Part of a small language model's weights.
Training: a variant of SOAP for these matrices, 129M tokens, 2161 steps.
Each number is 500 + 40 x the weight over its row's rms, rounded and kept within 0 to 999. Layers, rows and columns count from 0. Numbers have three digits each. The size before them is the row's rms in percent of the matrix's.

# down: layer 10 MLP down (transposed), 256x64, rms 0.243, rows 98-197, columns 0-63
# up: layer 10 MLP up, 256x64, rms 0.18, rows 99-198, columns 0-63
down98 094:481564522532510569515522398536493482544500509552555557572520550478525526559512483546447469549517473506519498503523519532494450488493476552466452526550473448489483515494456420416523425476443488
up99 113:492512486514509541452476531446537540516516532572521458416485505431399544523496513497515528554499513529483522561535489516424473530490495584487532401520537556534509522492502400507496528472467522
down99 134:474457482480463483555404463495561474500530507432515463427451524543557517470508530414460490440459519477535503539460534579552465513509480502565435469452515538489530546575491515464484519507527498
up100 099:486512484544488466450532552571549472530557511421480427477492463483530468542566496510496499408518534402453470528472569472501494488521431490510476477539465499474512482497479506515406496459509424
down100 107:468498461512497519436505492430462426513511564457516564528517496477461485521502454506438475549459515541403496434512502549522460542458478516532560446505523512570476512440463564439497494423498531
up101 098:537536480478516459506490551474524545554533519490482511554492450528436563520466515506512573504497466395486497569525516601452485528532607505521491532510485526539519544544420480480495531546460502
down101 087:472491513524564433408446454435470510484518457453533566529497506441486472505431507484452509532477523498478526497435509502397476412484523493557434556492491545534440481502531481488499500493554525
up102 094:578487500492449420472492491510470521577441442506556529399554493430442520553503503485460456497530533539499481517495576474511503459510462507490469481485543482519484521609520483468513453530547463
down102 096:477515482525550586506489468461497475470551515456438464515507505558548446505441467496609495455447529472509556415511459470488450518510507482545493535559495445494430431491518457489513462445470470
up103 101:495534521567492479426565519538533561513542492464472556489475567526542512465441522557475435520603495501455503570518567441511501468507476509490457567511549524562490496556540472481469533468511473
down103 080:587501521489517520548510503507558489499517533486511486473533488525423488512524495473661477520483438552545547518463437508458478505530509445488489499481478516539493513449526570524584444465485452
up104 095:523511488521497543477525527477565525502490457459465493512483600574575541545440522467517409481509578552515535539540540518562517476521509546517511540493506431508523482494567541493432458484564485
down104 081:537513478474518492575443520516494453478516496468573509473557460531406486514494489512475414505454466488533448504444554470499511500520505524463488511465553548490481492504424522467650494478545482
up105 100:434507432489430510522483589491540530510494487461516551436519535494474454495477545527470412497497524507541482517458487488413466481541482491582499588531496445524417544473509463524539510549518524
down105 099:480510484489485486525506510604557482573549437519494543476464529522517473477575499492558507535569521505523452439503618466498535515505500485489457480450516543535499448490508540515547578436510555
up106 101:552509427439536505484527575505559504548579528460497449517432488516485550541469549563490482541506456511534478482475525467487439467539500509612497508487481519514478493500453474573403476503511468
down106 112:526496463470563561476513502447482474457479537508463503479505513565480484532526558499466461510497538515592496478504536502537403556467513532549511487505511551471516493494523576403486611574489506
up107 103:523565487506524446432423488563486484498553494529481441491501448458511522518432533515452548523556572569539505499544475550525512494476542476516512502502598504504525506524539420540510582465545475
down107 109:495494529471532514461545559460491416494453446517495477532526478571456501528525461493578462492523496559430511502462526559555474432437488431470528452575487547484509529532491478471483481427513435
up108 087:503525464496538512484499472559516445491366517541555496530458496517508536475492519507470578547452476492516470517471466480474452417544515492505495445390524495438473508458473460530538540536569491
down108 084:486520419500571448513497441483442539495465528553469442503464499530525466459462485493506409527480459465498450472533485503463468457412503438529486534492546517519567444516510526476413571486544478
up109 100:585474411514481459452451542520528518420510477445563522459453426532596480504507512511498423472553539515482553511457464479511521475553571465525459521508500560509498489531528545506491455475499512
down109 096:529471480518544482473485505507519502507482571489479556543402546516527509488500455513609463514520628491445477512494535536521463495500541457486499516549565509550521453470538539529495507473413443
up110 102:487507546501489440461560490460535546566443525555554543514453427466493583562497497523542486461480536451539438476460490476452503520573468538524469469532507440519454518447442501496544497476565480
down110 101:517576428463539481486440482478463562554532457517569479531544504505454572515520461478486482481436488470482526465513589498513503448406495539542524529488401473511481502473551473479480480555469473
up111 099:518525543455478496455460533471540445549503515513523466523512458438483413534543495527528500479475543551515470526574558546479486506544510477498533519545499556501534602581452404497538467447487480
down111 094:415521516579509522519536502489477530461547456589530508549534503545464502500433514425481459521503576421418518555509548538458486496455532447515516521456506491427501460530491516488468545457483498
up112 097:507523491514411530480486490480530453607543498533515465480556536562564475540531452546487544424470492490489473479556454513557517470490466463456469436476522537570516574498469493544523490459434504
down112 100:493482517533542490512477500410401454454491548493483485489531523469454495519498513511511454503514586466496485491467523487470490538517507554577501472414564457424455537445464581564501519535534541
up113 105:481536492460412484496491534511512430410510498389429476486518494527525500463490463476502505458550525485451424477519492539471457466605494488559557518504486454475465578509540538503505502483471523
down113 116:514507438530457542560468488550410534533502480488497501529549452494424457492491450468478396456474504483471437530484524521468426530465449477524464465511495531497575489495536543517412547508454517
up114 095:484479534530521546505498571504500566531511475440480511481450512510532453504470534468407466452439497509526387492535548514483473479532540581430530498485535482471523515516548462490614477484539497
down114 084:506534509485604505495529440475553507419483492534571505503549522459483486545546456541559469534569565533466548527468528531546507499517525472533493561420506486515537509472438580515447492546491512
up115 113:503550566541484555516496550527522512519545509484504496381562535613501552481481544517524463477510528559499537475514512512588510504544436517521487470516447490539494529567581493500540485479506547
down115 099:500471491542461487460467443528489517523531501528605498502533529541461451480481516478510488463552510540509533425541574505460496477520424614482518438524541561493454538516542532499478532483515588
up116 103:544538473547508490470529449466505482518512423550548560514538452517498525476437532464497489553413486521469471528458458517393490492537568552560475534543513535469478516589509500482499547537441498
down116 115:505512502491511524499402490505518563530481484480537497478447515444511438565515496581479489546474484550476548481512537517504470492557462586463510467393416484479527542468417504537523488528497558
up117 089:453537539472499450549472509519462516471502489532497523564452414447495502491463557541511529558493515522512470454478423538494482516467485488489535483465542523458569464489546489553531615610497518
down117 085:515525527455529520496472458497476525549563524515534450502498504498481500515487414497511581477435511542483575476472474436489571460541502585563453537415471405556488483502481497488526443490527503
up118 102:528558562486483397541518546573503422464505537464547539487433504522484497472457467392503500505541517480474522483461513487525483416451451534530506502508445444545492500455528515446485537501470543
down118 109:448526473493504450473479468539536446478427444481494508451526492486495539473515497546439430450534414431521490455499561484461495494460524539564505520454477481540487521570479556529482606555497529
up119 104:470529494557527529535599501505534540535516531424513478514537513506558525533499458537520493574480508545487461503519495487614478509541478470422482511463468414581513544518447517530508475486576499
down119 080:487492492529487477516540499503481469492573561563514515452473476560418519518498446442480427522404459484452438476527582546574468510485534468556479485498600556491487478472511506488517510480527500
up120 105:476512548477499494518519450499530496498500539522504487527563521500510477487548455559471476472438566531499484542496516508511413513596520554404549442512459449468478509479462470506564596436522446
down120 109:495515485515485609476462522484448379450529493497581583503496499465524549574486491513433507584513466437465457502516489464515460479491485471496501480442526521439476494497507545438508471524477514
up121 108:511511494468484465444535459490576528526497494520498499507467483572506549494529508575449492511471476515540544483454488426452517477581516509458450565541471479481510656486539496508525504514428500
down121 123:479514403452497514510487491513457480488530505532476477515517501563472507545499510538600480491487567411488523455463528535520498490495520490543507518594431470490455511473448486504622539472496429
up122 087:479485534508500537456566542577478526445491501561502540502489468503468470466452466536441457531439463536495487491527489556546491492479453551465533430496509539516571531441454580513401559474499469
down122 079:452486495478596522529488453428549560512528555461512407511498496540558487486493526454529600498571501494511503490467454474473481498494494448482466509503484488501470530599517482497594426484502492
up123 100:456533489564518492476541550436429536509525569533451493509498498505445551512440491510515573469567448458517428500506480532484499473516502541568537472460525522483514548466621443514502513546494458
down123 106:524487455547499455532532472460549491476530605551427524440531499507559551528532513458538477516537483527476498479425564554501469535482478533503536535491480452528458555511431530440536526436559527
up124 104:496546536505454504506488494421530453482503534510467492497424487495458499480491478575512439451500552566551541474587460506534526575438471577480504524453429479565496504477519441487573505484537494
down124 119:512530484509434567505515480406480554487464537467536538530491458416531489509485511471481496461525460471561477506528519518412500499466516494475512491536555468502515504387572518521409524509539570
up125 092:559490513424483484443544525562402516491490533489409573511448488500551521480537466509520549514472539559527418568516501471498426483479511490496532526492588426520498471502480509516487463483499541
down125 097:432517524498507587483523493506580592476523469526543511523536533505471463501511510528454436526583483460500496482503476477514601502447500582503457562489532599497533507504514527479492497501457433
up126 096:471520524518450525483563546499518509538497519524489434499557484467514520520464567461480540551478494501566515504600427542542525565514560499507559514570503573525499601530511512488518554533478553
down126 075:506529462466489474480405478510490475441489456514601525557489500471432457517460493558555545497503493499405492458422533537484489542476475552535479563509511496570571478538476523550510548508491524
up127 094:502520464538485473432459519484414530548584450471520529487542490364530537554490503484513545467543577497450510480550526558532449494496484490543550487490512524538427498506543462507481466487506534
down127 083:437490484475550517538510492494578556471495603542493504428505443575504492450533511449524486453521503541507500494495514451457500503456558463520541519475444442548574546462480525486478433457533436
up128 102:593539477560504449564539480483553493559591615502440529567496508530504571539518539468498518496456525475473461480571484458471493488554477523544497495519499450485552482461553505515513512497525500
down128 102:474481537537481478471535461562465474499494498499575518545467481497505426453486497505508577524529474513549473439500552473483473469544501422448577518574547526402437486518443446538538509494522537
up129 102:379514553509464501501484521472437417520455469505533427506484505485423535466448463519503494481425539506541471487442510435511423457566477493432476445493499467518467498466480514559517474513502504
down129 094:543551502517511519581509435481544499430504501578489548453454470484484528580578412494491484541486473534477503536473498546502512518483497512562478543540497491542512494545409496462508490494611505
up130 098:559510531534473498442521522520537447494506471468484415503497504541598539435558467528467540495479507425495493490496521506555548476535489566488544459505499557521451517548530511489481567514376477
down130 099:518483518481526522566463503522485502496570554503442485458519509518499523473513430497563503506513502464520478402556443535468507552441499477498545436613453541510500574449509511521477543470473420
up131 096:540466490455471544459555554464538494500509514443566507503424507474514478408499462462487533472416512540482514551506525484467547486404481447480567505441463545462556462564504485504541455508472523
down131 091:509521480487565517539457442523497501483528503599412489571529496475519492531509432508519519534511480456507555486574514523536506507595513455454512544467521469577537514466424475454517455434466507
up132 103:544558453514455531504510539374477510495467535531548468512529550566467494459524521519432473469475545521558456513497486495449515578575489503499431536493548463443479558516502492500491505412487493
down132 113:422477532498484447520573499512507461503505472506399543458520521521458551534523528537510514547551547487502544489452515555521443502513495427448484522580468566492498545516468575542518551542570500
up133 102:494437415453524531488521512519485475473495519551492454523529475582501514509438504567434505433541480546564462522465502514520566415526469534533516453526523546528484540492477468586489466497481416
down133 093:521489496512566497497506479491571434543487535468424465482452471448490559479507532551498497548539549494538510517439570535465436460484431496530436524448598517564481516540531549502520524552501475
up134 108:567537497477520427419440492484497510529477531495455506476503534560534483573508510496507557498559551495475401584521413528513512539459484467539524469463585504485535482517528510534512533496571476
down134 110:523493514527488528489450436509505508485461435521496495506535524596490487567544581479512487431507497496533424530546506500500493443393539459511475456447517525471539486483441473526551599515513543
up135 088:512454544424499484467488494475518560519508497479523473445447457479483475598465425456486495565407491524463538455428490490495379530552512480522517468460490516513522454486541494503471464555489512
down135 092:439512544514517533555463480486477510509537510530507502465559511550541512492510560471520443535504431590477488495527517477466635515518482527492494521475491514445586515550389499483521459539521473
up136 087:568518548500452520527487600551495438552461529483441510522516527449518513502490502400533500493476549511483529486516508481589501499457473515443523477468416483521481579481483547520468478539550423
down136 090:494499470480486482465430504504490435476473542493541444511466501521522578518485514435342531467488509471491498498454566471509519507457504493561518475489444461513507491528518524458507379499525549
up137 101:560436494455488511424477522474550473456559454541458485484497503504500474475550476485541558513475500461535449442438543503473532450523469597543435562420481528516542536443530488480531553492467501
down137 105:545511460543538526545502483516490482599541548529515527509513584500478495509519456482570537516453467535468489476446522381503502513536489520478508450532409517428458500466459466440538553520528478
up138 105:517499457501457512424523535481509472497501502442529473476498493506513553509510412520500547588482563483537500497463536596498551544579489489502509485534559487497588484499526489578526554502595534
down138 098:472559519469475490505494525543508489523506506511464575454550506465480503555502473487497543512526443524456513459515394512510489519483402612565516503519429461468526428534500464549525484538513430
up139 094:540486490448468500532479530488487510544466542476485494482474484575519569534597518471589488519536492546489522546426463442485438425501481561512529530461475517546416506427510552513508492492520562
down139 086:472468561540509533487536518501507422545481518544558596489445541458515498450444523554530502460560531457536404447532537501548501597432486488484505474534502531478537518509510537494438472510487511
up140 105:531500542550402510491500455465501538521466498620509516546510500511530463469498543524524477451487489515483563504545554492541489500487486513484482477542492546550428480511529422520530543556506372
down140 109:552464483558560486496497421548472503475503548569480472457488531477513533445503509473525525550581523521530444454574537489482454516535490555483534476476490471572520552516481524441484499397431522
up141 100:502471430490505454510509432493465575458500504453388557500451505512466542553461455450451516483519483482504539532504463501501520477471570501514503458497553462454559519500557460460443546595511471
down141 086:435425451507476489522485495539509455478528538489511453459571503449487385433467533490550482508528523511499449449441503425462510481539505484489531482453492506500392468451452541495526440472510515
up142 096:527487505458505549442529530515493547578421519486536520447492500454484416509436553516515558525451539538569497505497544570527524517491479474517502445502484559523594472495476514568547450549472470
down142 094:472558522510528475584541447515494544481566524535524502564423490544493487585532487480414513518499414494507537558486511510549451448464479525486534564522544536481449541545498509487534503506515579
up143 105:499543528498532532472519523551569506511483506485476528563464509595512396573532590496472493541493529515487460539510506477468533493568514525517477503490391558561524524452535553438495494500485487
down143 100:447535573475495412471456472566538501533510520454523478554490519522595469558545512476479493420505525449402530529514498524495501493556475507469534494555496488476548528493474508399543491455498517
up144 114:538523511537421471466437515495510425463472492517432471589541509505451484475420502437463494481504460496520451457469481481534469517517467451400467575453447467459514575506498481492486478505460527
down144 117:510575471521511465501445519524501500467487514446553491556603460485498556555507489497506553472472455593480481468478506434444500502470451494464487527583474534408500485537518467499574437513504478
up145 105:466537497482516445522490497500523451485584573533509501527506490569538497512496509562496535529569553519534519470495498495569505513536570515493432531504552488474557488379462410554490553507516523
down145 101:510526468523505481480474484582527461454526469537493518520535455479410554473529536479520562515470525561532446470482484500515557518587537544493513494428462525557564496472458571566520528418521479
up146 096:449481452499422515502432532453468454537493505520460546486548467525579447509509489537465486494501565491556419508509479530424406475539575539536520539479421536488475532507482455502471456495481491
down146 102:482423501501431490546427456479468548547508519443488467517503509547507431525522459480484520440494509414572487502464493480486549579551488512574471508504453522423474542516479522541406513518506485
up147 100:480538479503501504419495569430473548461500489497458529488474532469492535553564499544532528499546532410559552524477481499580485509488518462467515586512515574492426526451458500546510523452565485
down147 091:542431455504485461560505501564473508607471439474498570481485502511556541470474503510549467506466470486565457461547468579469516540504514516498481450542462561552556532493560539516462488460443500
up148 093:523487573511491524535468542505495526486482537557429515533487494511452498475479503502519500598456603530473605477443466483534506528466507481538479464494514460521561501513397486554446475542525449
down148 083:493479450475551507511503510522492547595498396477461496506528513454546458502483521485456526510557444501578436444537495477480506456489478513441465527505481496490477507515633519475473409515481529
up149 098:529511455483504428437451503477519514533474430444580506477495456471419489486486448455418500434474444457511415493463484465497418497463519448522472489575479479515523479532488501495483501559485446
down149 133:483570482460586522558417466537475513491492471473541573440498536482521455455501492576497474452542440483569443497526516506497518475469496457499431536567463508498536469515495539507507603495464513
up150 097:446489480572519490485552534484538539537607485498503570521518517470550449492506470467540543527538558538562541503544504451518550496503538464469533476530530521509464488538458475541451529587412548
down150 097:510452497500445489500490543502482472508484470543519422492476467512525538482578543411479413444503486462514499552475461550529512543542529512496443533492556501513423535461498578462520525503609461
up151 090:422631475488516515470534510491561486488499495533563500483457457458546545462493499583502513558504516459500546492468428511477527556495520522476553446461499485565459488545510575505569538494482526
down151 096:487451566524515509485523452494394466484522501438579524534531488521464533467518534509495513483427504541497469499450482481473509480470558498591454515533605450522535525496553414502507503479561530
up152 094:577526478495530467510511521492504477514507452501498545421509510544553447512487506445469467543459549473447540495483480527500546441583459458537468572451413544510485563525545500502509508432457418
down152 100:542507561507477493447483537488541531474471510450486467501488534426524401450481468489575526445522443487475490538478561498545509465546463439438508453557512482499503486393510551539476479514540564
up153 099:572517468488528483543554534469469496504548553567452435514496514521523536506572564449527446503475460484500550468473500436520547509569577531506533477523461466547473513509501551575568526569483476
down153 091:508462491523510558437530519513495504489468467487518569566491580457501516581485449523525564501545484527540487482514546567443449472513450451479475481554523481451537527443585477431454521558498536
up154 107:572549518502467470488518480474529509489505532442466505518422458528525513479555477473496489519514496432361510483489539539537518488592545498498505457514492535616515557487560497483523485551476533
down154 110:515531529453463506495506509591478455515494490449485483495509505429445519572514499485551472467472486485384487505479476473512431476530529548502513483570518556481586509539487522452447541570425464
up155 092:524573461530438499505457494507488547505469502548483524474497495520488391436500481498513478527594512435535513505538513488442491552530464491552447391452487521529486513565475514517498588446483497
down155 106:488456494518528499522459508563509550543519446518489540469493496496502565603507528460426514445484526566482511545470486498490433535480533481469496572529514448513533460509504517596429575494581488
up156 101:580477508487482441449546445508509493540560489463518559499523459539509516519478472525541471520573516425449444495505496486527469486587569486483563529501465488501556456429542507445444579529522512
down156 105:472518445448460458546508537529513586471490499579539492505421463506440514493533512466497526551503564501418518489414520526452483457496459549528480492517593577555472524533485476495546523480490479
up157 086:492480437518491493578488583503552508588536531532485503473509534453487470567502518495491508452481502502470491435518455474525473481509505543479504532519419570487498537583507480447430437511402456
down157 096:538527554532495525464495506532511483422480512499613533534520489497517518517522520503454477514527508561510517509511552517527517477446550467575512544501575443539457501432462571493468458482618540
up158 108:535446519531506453505552422521500531492519488558598488551513384511542456464476521562522571487506557457556501562506510469512491513545563505500493484532479494504513492480505546595495543492560513
down158 103:483510486583470473504432384578505487546544506550535527536514482440451530588430514490501543500527451555504483504428511545475472554499472451480526443510530505527463464475534514518487538484452516
up159 091:574456441451514531488539496521523557507523504575513509482544467481498473622491443458518556567525490457515503459556428515525447541477544516470502453476508553471525566499549482442467517532540501
down159 091:452454541487487476501486504488520445481473546510530513478485519502510483431448595467488477406496485474471450470510555535457551503489520489585524555520498510468538476541408551609522549538481523
up160 084:515469540446489505447458459486477513511500419466511517541522532479483438534529443532470528572429536572505557466448448487556522451428522515480533515464489454550592476501533493535517510572463472
down160 086:431464509512485552636513522497483518530501525465561486494548497504464512415502466462457493475524453445420444502538512459484570458507480468511523568500555473475481559543527452511463469459535504
up161 103:504488530500499484515502518452540514532540556382551480472514475637546515470507514576500499543514536508524488474473445523558512548530569577499476527439492532548481484458528486501465543451480490
down161 115:492504590422505520581477542527523484491569543499524554555492520576475505498536478548508573502446505459500513452452466493519562525541534526490504559463396543521483525532532484483546505448510451
up162 104:539473500530548491517499500507582524439473463460518461512467563560536463480602518498512535495423552447548491513494504515485563463532591514506487537549464555558544493525477445528496549535445536
down162 098:534530490460530606493515476427497588522531516527511431492499495423573455507501464501544434426525472486481495439505505509567509465539494512525602525525504476503433502535451492477492472543495535
up163 088:567524520518491542488450558502520510540562512489545507507545518471532469502545495481551525442490571554510532550526560519528505457545458539517501635481517430418462485495511488514538458491515573
down163 086:425490487546475487549496498516439452556414504525443532517502448552511565441498510538480479558480559495449443465499519463505519532515572504482503431521533566559490510504543489511494511514501385
up164 101:514591495508541491511458527532491519532546510432477536488433438502427440582444502454456562513494488497494496517431467556513462599459548486441523532477508544488493547436465471504463493486491487
down164 112:478493496475498583514492485636472472548580453467498477500481548526546495547513489443515490443577507523381555522465488497470518513531562475530491493498447504501510496524520488522512432475459461
up165 096:454584491502490542510522526616489500514546490509447532484493420445513454531463527517481497482453514487504494541496497460484465469543540463469457452454519450553488503474473529490501468449423373
down165 097:457543467537494436447494479415546578445498522544535483478473523465522479573600490538543526572554503485487565506505560527477475488450472483547490515474501495496444502503501561503499420477545541
up166 101:471500513523457619489476533462524474524497486460476507564514532473642547509511486521467448528531569537535509458538526486471440498547581479532568513463427527498511537502527500489459492499515490
down166 083:552483466473488454503503518494445455417501477553610481493507537544413502492545478421588473485500488472471493556432514463499525497454493440524422536487485529496572480505445488484464513501514466
up167 100:486531477458534485433463526467482501508461521504391481429453482477413559518471495503537532472541472468515485509481471507539459483562581478476427450510492535535469456496497441444580513551550496
down167 098:483500463483516515432513581487439531565504515555520527514520524501534484476500549504535491526551423515454509413423421515493498583474493532469549474476456464539436552554461524466547496469548484
up168 107:592562501479478480497482491494527485536501454463530515553493513485497547457540461491423481535527533544410446468441441442447478484487560474519434534470510415557443478464486519485475465447472523
down168 113:458525562541470492539497549467524539526554471520469509534497432455510560437499485499514500483538482418573445482578506541486496498528460520445536573524562477406522527537464460495509492584488488
up169 102:524507575485518521456504464542521569485474520486472485524537506551495486505470440555450608561519533527515452472521556491494500498524489533510424449494558479551474480517435492548523584416564507
down169 095:504470553555538525506577583508500568539430485575442464508515517559518487445480540515496404512486468585548475520569499478511525590490493508500531516498501513521503494549445534518480490552473468
up170 091:524439483478473476509527421532534495538492471490537520464519427518494527455479531415477562496499528554438510509527485465448534578430502490437449518474492535580542579468465448528473525529439492
down170 090:556530549501507501483457551507450550460524496509509411569504545449434426492539455516584539549554540498480521529458496493471437448511497515489508552550493569457497475552519452523543526567497514
up171 115:455519496528463528471525526484529495428463513562528432517574484484509468470465607523518516497488503523556540495502462502533595527502476567474582463525483533522517518458556459531474582495424493
down171 119:508496504468500491512470382498466501563465481478481488537473493519522468517458464479490531549564491514468447615573563508525469457565507540496475498591457572496534508534496536443499455515482461
up172 099:457542484476516420461446471533572503522451556487523500446501462485500463472577427435521521419546521503495446424439474548520526453485541567450441490477494534503516444523473466477523527491484493
down172 108:528469417418534534491554471455583441473478448560502494470460505483523576523471517460463470472496527466447529458485522543493559467478545451528512492462491491527503421476497524520540565477523590
up173 106:496577466542467545503533475518588432481529491542612483450497484563538541555546475548521456431472535476496468563471470473458495522488508508486492449508524541509446583542481497481486483542471542
down173 112:466462520490488508487539543530480482518526499531482489565508480543421409398428586430509551491574518486526564508492567503468470523492502510542547562508497474514441482511425469531499537484498506
up174 106:528518515440530432488509550508528481510426436463535465503523482587478521518519533475497534492516477525528447435520548505509476504515503566451543555459507575456589584448540496472548492560490457
down174 119:498471561497454503517487485438582449480518591490517462554490466499485479593526523491499466505472499519478487454485427496434466487490477468477404472467416530493404430506499506517527518521475545
up175 109:598492490472485514485499495487549463527498460492457520518474460501475501502518457562578492625590529510488568581490555495488491550501525475552524538522499500516545508497516413520518554460558493
down175 102:509485459493440449488454482474499523500481510468507405439508524519575519479560582462450504450520557564491449518485535475563469500466567501572507488434502549486543514556461565520453520544490491
up176 107:491506511513507500429523479494464418476579494492494476539453443419469445509432513514524539505467506514557455486484484414576492509493553498517479540431453447492505535500440550447460427503503446
down176 098:467488442529571457515476533527529509537472456435484534547507496476586512571514485515530501510457461506494497505451530513477452486480468501463448552566549502465573446547596538558530510422538475
up177 106:484468454537509521491489597481540459492546463399506509480480438447466471495448443457535490397410480491512469430463508537484498461488484526512478491401511475507531494448527480494536492529453497
down177 094:537550487427568512444512439461427485531474513528497562541518499509485472553548504497469509478575467426484458480452585474492523542524489465475506489515530492517432525545439524556540488569435465
up178 086:501469520515450547500567542447481504447420507510514509467491437484438554574596516517379442519500505513509485493510487537521505494544521547535537537506515465496506476550402486498505513561538515
down178 095:492489496495533533528489494472529517574528502500520469569516515513569475457428466512678520473561512504520488485473523522440504502514496502495511480574476509542548489509605519476523485464475540
up179 094:503482476518504479487545471540413415478540468501494506510516550499522426426545473489490539480515524529536533487476450448516562557522466543502562489477521408489527498524468503572490620510472460
down179 103:450539581509500508510483416468486487473465537430489527559479487460486498507506522497480443512492492488572540491492575504469494431526520492483500520527505533529409462443462486520629424518548519
up180 104:556549486565524489465539544491512518429441576541527479564485488509520489463512459503476531470482520532430575452541513527463537520527579460474526479586511514584540550522540485479534491492481569
down180 109:455463596494503509520485501400557518443473465450417500507492543521486440457516505449384451441501487463488500515487523449494525444533556480497525546527485502462440526554528489485471519449500495
up181 092:485560555507465483486541497470505439454476467503524514580596531480492487507469484470460498516480481517396551507514479498488574437502477466494542462528508477481491587531468527525510472599414465
down181 079:497416461531513479544463509545467455571517481462529470530473473447515471471450545512460492451513499510599464477514493526510460572563546536513548471500543535572533474587543525458514502462506570
up182 095:517494502543488515522455520497514479436581457533481536495502457436526502486465469503515480521541546539477518558456509476481477594480571575579495518521409392512451443539543500490505497530509523
down182 108:527576474480534463513535500485585563521427608512459437530479547531526498568520476568451448551515426550493539483467506513457501525496499469464482532557496563474480538476515488469482518538530471
up183 106:484486445520424485494522583389503556514501525508509523503536533441465515542507593530514526567540506538489557525510517486454491543502531531501492438507393553511527492511455474497456572482521529
down183 120:572581574548578496456499526502521500491502497499483494500517520471498460507442506486394508517520523462495578419555483483461509524487493475511550558513463545455504516450563537516552593482524469
up184 105:562469534436483483448479496471494505536429509494480512444492556447461452470519440443487515457461488485532501467473495474564492509521417469468531516552405547465431508495535461511448499509391506
down184 104:463505488469517458538469471490538471439456593457493548389474528446469518526478492447519489548517490496480531522500497489502520453497456474519512523497536566543504435577487543501598492446467583
up185 103:481544533548489441473483505547442437452518520548502450576518494555562503483504527509509463549515512518565513379493500471489580481532465479475605500465498455524556522512543519522515488498466446
down185 084:542506517479512481440509489489558476443450523474569451496533583437417517532578484564463488483466498524525469531407514579491521494502501501519456472533536549487442436462501518504536486524423504
up186 101:456550479515535522455528554510519522477526478501463494479531501574498455449399549461507601540487475436500517566542481489472521444507510515461464457530426522469519529549435477498443577487502533
down186 097:451449463464516431501489453512550521573531473519616472501558595503502482498491518475423465547509500512507530500453513494466584472496474441452463518511421471556478469513501453526530487539469480
up187 107:585488545565511504531487543493482528473516547532491476578501486500452520469445534552462502470440547588520604454482545566494515473539478502540427443497498516564516496535523530549464530509480465
down187 101:499463504498487483538541500427561411536511484511487458476461481574511521520495524454501487511471449453544404566448528457464461463454521461456552463442493553496475577466542485456508462544478454
up188 095:482484491490512496489509515496440557524421504540379471536496453494448472561513568535541523447472571499603538530493498459466471502515463470522577501526503528488524417464474443513523502546500504
down188 098:496461486482465465514475485466539475514588529559579429498513547490518490460647466474493470488529498490448473483478528548586500492513490544543518483482506523523499569588554483493495472471509459
up189 105:486508469544425439504581496512529460455418473525507493482532577504532497565503480522483420452494561478576459555541523486469470502525452520443493546492462450557473460545469493540498525481483431
down189 116:527540509463497420448480501492422516534545508504534451485492503474486499506552530499490513492453495497608472554552518409501496463477466486461533544522512511424477442520430532465526427438470429
up190 094:496543525515443521556531444476524429466489519604502558498488500513559487519495495478479483477466497536493543484483515498522518470493504466487553402516436486604520450528465476565599465497555470
down190 094:524532489545493427463411443454442504530528495465520508535530572443498505497528447540474497510484519516524523508494525430492494465425469510414434460518466529472581489582469476449561501496466473
up191 103:540548565448493512562529542478449504548451529524480499536470488520518525505543481509558526505556566519546562462555463534471543562480475567463513496522481547600455499501438513559577515481539480
down191 090:476516542560465468417469481479527490422471439490519523459483535482447503520527522495438531474481516486511465501568555491500486467503443515551576428507528446459518498458591481574420524521504545
up192 107:524522505503475508503563551488565512486447522530602535472456417474566533511556495509542489488548564473438536579477468502459479533551510546553424482529505503477506476496596512451463491507514501
down192 109:533487441525540495467514536488518466507470587490523544500523436489497479565472432535513529545433566559430470538502538497472454469489452481447485540494499490553456400491482535581473491471437505
up193 110:515525534493486557454516435514534501534507492522607470550533436583441516480466474486467544493433529541512484479487475520492547486512452516517528562466572508485598550469517491489541543468585498
down193 114:451517444578539468507560563485509532452500527455443455434478513477530496527470566467479511510564497493607480581554482451501566525531527494440488495544482590462502502506485554512493506482511504
up194 087:571495543526497481516492556471438488512525442459444450471435450457513536456524415451476451458473522506481491499518441618501488482516512521462534479533475458461522509507412474473504551487562455
down194 079:462481490447564484473431497472505458443461574518532580516473491467511420502455530470550545492572498419441517455537527496500478481516505516449522502501478464587506495480525470526448408449485506
up195 102:550466560484441518429483524454449487459582480480397491539526521495476504510477557487514552520537497531474464497487425416498425475452535427482548540460494486440474557519523503527520505530470493
down195 104:434610449430470532485450530529594541507563487483482500564510523474494506524518385491442488515481446507470528506487491461537573506535478499511505555494480507521488480450453527542448508551496531
up196 107:522506487577553518507527537493553513495527526490504498476495422516449408522467479451446543487500460502478516538485412530405476492496448534573504498456496567465431503479509530513400522541502469
down196 109:457497486456535431506470555503473499572552506538508488496486558508525579523486516488474446593534476575536537492502455491525486524536505491478480532438503502554569455548397471442575487473485492
up197 100:543537495482466490475551566520536515545495535556476490516501494531482569525438533511530479477473469473491470488521451557496473511516538512474431579614564528589460523427529543529506542499518433
down197 108:512493466494571431516462471424492485507526483514510465439512460436461518465477546497493564521498533522503584503513499495517516470564477546501541460476414462481496513486416509492547462491365525
up198 093:526488465502482432459474452472504449427506522562556539548491487572532460555454508495507430485548533475500541531455507535477524505529535549523533563466447526475543548500534530547563551525586550